Each number is 128 + 24 x the weight over the matrix's rms, rounded and kept within 0 to 255. Layers, rows and columns count from 0. Numbers have three digits each.

# layer 10 MLP up, 2048x768, rms 0.0822, rows 419-444, columns 256-511
125164082131119144096145122116114143144153116146126156129118159129125100090127125112146161150168090131119129135118101163127116113194100121121107140126125128103095067145165124104172102147122085131143172080169103117089107142123113114059068108125146133144117150120130127110159121096099079134098157140087108161091123144133123119145139154161114117164139109124136107123139137156112165125115108142109118170139128095116134164118119171139119160102120150172141144137131173132136082111144128143101134123120101167131122124149146166131160136116102120156138150127151155098102128114133140111135140147119124121137123121106155101108127105120130126119126141110101162155117134116146146182070104139146096122151132137148078110122156093088147095161144086128132157121146156089142080093121146
139095100099118130105122162156119126148119109133061150095118090162166147127117136138162098116139108114151104109123127132137139132146144080126162128103143106138126144130166112105126154092136117113073137139136102117171079101122089077084195118126172129109129188148123124170188178149155115130138125146084134122129094175134175135136116146146158153115114144091140137109139130155129099122107113104125148123106121117112156166103113136129098111095110148117139104150125123134132155150137128117160159140128117111135089101134123156136119118098110084132126113080092120112140111145126154157113123127152097083139142118098098132104165110163125077135086139108150121138113138136152125127116084142123112156153135164100165129075106101121135115104129154124108139109117164124139130147159126
131160112169139132136123120082132131130145141118202131135104105159113145108132097155123107149114135099117160135159093153150106107146112177126143108127157125118120117140097146093105128119118129133137147144134112157142123123135134115134121132110149155152156119157146155076142143108118178099081127099116186128169140127155159102128122137161177127119134092168138131136155114128130121133126158142133143119129106150148092169091123176101104151147152132104117171095111112083174155100152118124147162143138124136153148094072114148102129103139149103137143105141114139147143096163139111089149118144132072140118178071107123157136150104116122121124071140110153133062094146152126126175124106109104152151137112136148136152158121108109145134142080126097131148106132141121094102146134119
139161083125146126160148116113120114150162110181125083154115121136140143122151155135117114117158118109094131121088107100131117153125106188149119155154183155098121114102162133105086171121151097095133150125131146182117134114110110137104144112101125154123129147164142155064137147103087166114113130105150145130097125179143158091155139132136139135156132139117155115141163165125142124150116130136153137122169132136109137113138122133138121092130124111119158113113153098142111152152156136150135145141104169101145098119124085123094122147119145107141138190156103155118123144128130138115146178115113104099116101109161102130112127103141161061133150138141131184146149132103117120158104181137114148101155103127169148113136094119140124134144108090130087155152142145101113178158150159
153108110128141116113115104134156122145157076176127106152142066116149148146143119149126144101153096154158094117121112158130146102105125151072108111122121140135097104070119107164104122092161136130160142118123148110146144127093139166101158124121116103127090128127131097135147110120151125115118094111132090055117150116116127157109128113122136150133114117088148129116145118188129126106122166139074131125143162127153141144102142121134141149131107110096156131116158122119085181118124144155179132132118163132116089168092098152070145116156139146146090089141116144107092116144101141199139101156141186131109169104129128143131156149129099124134109127150082113126157149096153135150143144121119158157128094120126109117110131110144111124143137169141107145110114120134133127123101141
083158095125157144121128080117125134153149124145137151144128112141144125145094112152133164136128147144137121154164086120111114100066116098137161099115135114144145117156102112124136108117134143143146141179133162140097109116102161121130116125168138135137099067114123150154120148137140180104160126120100103143167143113143105135094152137136141126146096140104173133144148097161127154087120114132133117127155113127133116114167152078112144131151144164098129098135156101118112177097122130066139121106119124122100130156124140131108120171134135149125136086105126132103135147102134139121126134094147107112130105132147139112137122139101102146128126159102102117155101118143129135145149137131139178182126125087099095145169145106124154119127131122120109169132189129136191115163127089
166139114187128134108111177188124138126131132142110160107116146098113137164147115097129104121129106179174057141107124169133105126146115151079085133082136112122134121125177128083134088137150141108129132095137112150120077131150153146155114099170085167132183080136129105133122095122117111114127158169091117123140130098098143126098126135117123161103180137127150158154110137138131099175137160163135130143131175173148148108110142096100113087121117167142093151168147107123111157113127129098124098077113109146112146149126155155103117109156112128103113136188087117148166115148133123126149115098119109124149079121129143115122177149124106138124130118118151130098114121120153113104143140107106136176119129133154153121074144144142106127096138142153138134133100111094099164115151132
122136149135102127151120147158158086155159134137094134151133143144120152103152135162145112153151109106110118187124148168124131159134105122134113130066151096105104121064119144148153119111114150168113120138135150127138103123097118152133170136117188111153164106096131129142132102153097168064122141148121128171115102118072156115116121115146142100162114135139133128136175130090079130141115117128139154159112104117115142147116122075167111138124099131154150121150098155183128048107126143123134049143141147151140144135136131115124124157104116130141135128119107119108133125136061077164078099154090130140132195076118146157164110129178157127111161075121099114155064124112125118161143107127162110152162123137100071113077123066148157134129111161163144130146138139132156119126152100
111153148144123145122128123121138142107113151168102135117106125119127162138112116135171124121144132136114140135123114152126131103110130113149128093111112124079140122123118076126095150105113122096140162122123131142126150160099179139147130146171118121133136084102095130159125138109100122145146097114146154147149127131144129151082122065154146097090110114182137116152125148121083129130127119138099154175098138154136131146079114128125121110138123105099116132179158125130186148165076152092147137132147157120099118175138110131121101148099146100165088149107132118107103169147129103161146155133125127161118149123134061127127147136145143129140098129130109123159133078055129116097122132197142117130107096097107096094129145126118122065153113125115133076148139134162129135167134135
145137162167122129116120160170140126084129122135152146136087088118123122119118124108128119144136135171120114151131115126088129119121135189126155130084153093165129124106095140133087134101179147127107141099109162122080139141132127120135098145121133142120112120127096113153086086119094137145122094116120177127118110104138151096087114144150137111150097119112134092146081098137176158089102081105101110138144120120115091112105106123125121130150147116149190107133129120145141122166092136124064147129159145160131149134128094084151092141146139112188148134179166101133066136160178144100130174152156120147117132132149093129134134107119141118139123109169156138122135099132173146132159122144114125103152089081101155107151101151106141144147117126135129136058161120118169125139168069
169111128145076154155137153128089065114170096127144122127121114145144158103130101119112137152134128124152146121130087133065204113117138100118156135118146088111127108159143129123098140116113134136147127120088155134139086087174125081145115171134139141156102103103105101155131150139166103153137112154142120134121171104120119200181101147126123143104143104111140054131164180088116098105083187116127130153129147101116161141130129142120097122154088143106149147156142129145083132121105128114127148160097164126122155099144106126144112118135097129085147057139067117071100110152098170119116134121106111167137139154125129188128098099160150149137110132085133115168113145126146132160112104074117099117148134149132151162125125116166145122069103160125109163151125184100100135119111112
156130090146138099107134137127128100140125125116108105168117099128116117154122153122099103133120118116092119149117109116119109124149130129149120152161139122084150157151113127152099118144110143120123121138077098141145166128140163105096124160097125130137166119115071142132121113134136138116145125127147166090159131135097098137111130130134143074105121116143116153132112164128121121109089103127141152160125108124093075107075140144107142133162156125145155142096144111116165093130122125137122161123141156178178130118071084111135120131110151116117121125118162144146152142092104111141135136124156122117123121148035108103144101087139114153142118138134107128130109130137154166121120155128125142139128162150129113156149112106157145116170127151110123093103153106148114122116102117
102141104149133181107126100124132123130129136109126142146087161092142119115140125126118136111135130109129127069140113165134099145136127149156123174132163163136101130104071111112123167133094128135155117111118113137138175159140082111081163114106123126159099154131124153119110170142147095102128127139136135155138160142107085107103107090092144147095124104133129131116101149122130148171136120093116115148141142140133149112122155127078134144132118141078155138175106133135094129185135122123127158149147141139093107126155159135135179178126110137133134102127128159179124135139149147139122149137104116122128146098139070118122138103167167157105109124126144097138123139085139126163134100118148120104135129118138124118165112148157129138118126115146139117146140089117133148137144135
107100144103154115111158179130164099118140135145135112140131153079114128133108160112116089074128101170128152129075153090121150113156142124144107147166094123166134115148106129135108179111147157096108128110130130142083178126104148105095155099107105110103150143123155129149152132134113106097143130085133158116126123104140105167102153134169134153143133139157086101099105148121145141124104131128110065113157102121127120107128122144110101119140152144138108133140135090113118110122155160136160112135180110164134107127115175158092085145088082080167147117107160141130112084126098112154114113116084131105113086173140114165149114147112132144131073116117112128098106115100132109110104120112097142138106154118161104130117115097160105115145104135113142097151083106142132151126155100
103080129131110106156162105114140088136143162112111124135156106119129133156128126133150150126092138125139147128131122123115103167101186142112098115126141109140146150151135169131169082172099105111174156130131136133106148166087090181114080060136146137131125112147135129094096122148122135120098167130181148122142161088088119110100146137147162167150148112122157155147115109096143118183162148120129095129154091151182117142147148187126120118178156105104154162147138102141170139150144088087115169144137150112135172160144164134164161086145150101172092139112156111105154144152144134122148057106102112154126090136136108089145161146128100092125181144148159127163113132157136110141109133093096141117120155145117147156096140166120104103148141142147101137134133140085115112111123139
125134134120140125139113138132116137139130094101155112132113162100150148125126159097134132122114115136118133139146156141128133121133121105146119152121095156123118143101129141117119108102088136107121120168138110093133140114141159106135151101116130135096151151101126110140153143127124140113107120135128133127116113151116155133124136099129149116092127131100088111127113129161155154120141128124126124131140136118127094125127152111112109132140115129122110080122121107072134130149124144094107118108134114110072120110133104145136146148082120135112137118144117123100102118168115102126152107120114129158088124149121151127134079134073116126116138119129145104131126122126141124094123142098119127119120126140130110179121131156151120115134087131134117100127130107133110156092121118
110104124090098152141118154118129093139106143083168123108128162125157147128097122134147143129137138134126136142125154146122180154115160155121087168088132144141145145164125089121090090118139137126150148119113098118078174107141129155115092164100113115116124124170073120164140115117146098126121130116112109106112134136077052123136160142113157106149145136108127132122125100116091140152132127147107146099157116151159136129111122093130152123123144109122152152159138130079151151138103143170105098112109104163122125129129112126109139141161145116137098123104136133139118113075058114175106125137147113170126140132137119096138110121095103115158124120155098103136178113132143158140130066151143082114104145129103129109108131128171125099106073118113142169134146135101136135120169170
135091118101131152106122137159119094115107160130116155146108141109106135130164120124088121100142170171125110103133144155153152158115067164095118098118135130097149148094089122133098130133139183092135115109135095087154044154109126105127093151160132097120128139145224157165117157169107120142105130111126110145158155130136172129143115136187109139114183102105136114148154163125109100136128141094167131132139092086124082119112143107095149128089068125139111142148103148137152161165138083103110129141157142146150117128105123137135117130129154118114128144137110135141117117139128142132139138113099119131135134141099167108129092146109128122101123145106114124139129067126102126120116113160124145097134163151133136166119149107096150126109149138130077162145113148122145139130165150
106124101119130166140131129130160115130135137131099119138117110124095147109106109136092123156131154159113119095114118082121144116110109121103130089148131147145163176119119180161145095137146142134146098124139118143089137163112132067118103136155101121121097160122088136182127130110129118058120115165131160125115091136087150120156110130122144131125120135080099126130111093114120117104163197119137148114115132148141170198102127164119116141160132135134110100114146125149107147136134099114131196142112155155101129124168142161123101141141109132124123154147101114142144121146125125126111159095113132160114165104129095151144141137152188148147141118135135144145111118137150122154118142124162149135097132095091107168087150117123084159130132170147142113146112146116135103128143156
126096151098112179121124128172144126111086103157110126131120136132142114113132097134166140146097142120096109157133096099146099094117102120120138143142153127155114138170127118137118122129092098131139141130135117114115110129107134138085117078114111140083151133140124098105129144156146106133159141111175142158100133164104134124104127137130142108111115108161143122176171112140149113110085099080175116166111143142133156115124130130129133121120120170127144113117118137077112140088099149113140163150129174125108144133112131103106132138100142117158107149138073117120141133119085111132128134144138094168133157123139128098132146099109143147146114126149102121124111119123118102126130167098154111127100167142157130124141097105111138149115128105162106139092101140114154103115136163
116108138125115115155102101124141162140111131115135104164125143128128146145092118121127133153145114177159123172089140115111088158123146117142087066128110083094146119097096147136158078086062113131182148141124119124106137127093097083128130188176134128129158122098116137155139127146072142119132131135106108101132116255129180123141112106133176112139130112104113152139103129078114101144188144096107139112128140152162126131139131138154134120140150119084097139145077139079112115136123124096129165138154134119111113131097113113082161139154121152121137170114153119120132124128131144130147086133112120164134100153159149118122169160139117113191135099130123111170174161157097070115129152076116143142139144114158097164145147142132138133123133119129135116146103094149144145109087111
090127143130129154116154152144105090155115110157159134102121110138147188159119183154148110151124141151093063139117110159170087126158132106140132117164104107156125140160117117149096145123135121150119114149126164099098134133139102164128135158157122143171127078133140081148151096132147132094134161095178144114113127105084116109134149146135149119140124160169139184121134170112141133183103107169149074133111120128135143124148114116102148161105142157180135134133134115172128164130159141135115156129144106132142071110101142111141143108171091141136103105132123095125155106100160086107120100119135165156155163087122134125123145137143097108117148141159117141123150144106112081122141126142142135134114088051109127143146098152129159109149147123146101097123130087103140084164105086
089096177107100147134088130099099126146131130098116112144166117154108122137142087163121096133123124113126124132126131159129119084161146113146115072116118141104079147127159107086192083144107103161101114141091152152147119143184127144156140147109127140096156081092137149093121116127116115108102151146156085139081109146097120106121145121090111156113098101122118106148149111124104122117103149128155147157132089144089137134127145138112137102117111102110134138142135112092138145115178122194153129075154125122130092118103099127089152083147110137156085136115127121068182134122104151126093098091122113145131130139167127147114094128141141095124111148106139157142177117128128131140117153156124088138137138133136148115155150139114157105110122155128125159111165125155129103088151129
121138119119101095140146154143136154161140148110130112150175139083118155158174147153136123119114141103130102153145105157137149132091097077122129124100120110126125106094081109101118128148125146105159121123113060129159127141146123113161146185120135147128135126147123136112114109120181072104113109116147109139106099102143141102121107099082086097152122140107151144178134133123141134155102116153128141099125156138131123160141155131117124144113094133162106129164153150146083106160204114134151151087105114142155091147097090176131077155140143132149098139138169174115158130130165095161121148082145097091128170092109099117163122122139103121105128135133139103148117120142129179110105155091133146135114119162151099126180113098141120149208132163136122097149144155083069095100105121
071117138145138138098088149099131123134098107125134126090122075112118088130128123119120085133136144108148122118130137106160133088159122098114111144122136063124106107128119132138124127148133161113130138138148079125131171135107159162123127077132119118090161128124142146126176140094146143154114183142149131126157131136123126122124120142156107085147116142134144161172098114136116152124079087124107114163181120126102126114128161131121104135131099155154128140141181088117059165096145143157169124151128141110128155131140085149147157108163085153134094138156118105110126123129165109140104170105104112139128125173128149155144149112145103132107087156162124159163131135098131165169103130142147109173154143132124099132143165103122130134116144161126114086121103118134119100137129157
154180135142099166050066096129109107096148121185151145085141081118132148125157121106162143118087103091114111147126117141079141130120134147097114125120140116158117163093115139182165154104098153118092118129087165119165125106113160148151122156135114146134148109126107155124136154102143109113108141105105097111117141118100147118133122130170132097116107128111152160133112110148169150139118129100147176104126140119193114206120139194150103081129123137129113140132140152143106124147151067133158112143123118157180140099128109138187135162115143134142118115123111111144165156091139159105139178104111106067095136162154089129120151106110129096120092113153084153155142181141132113132123097140112172131147115135130138139118126101135171082135151087138140166132145095154136109150163134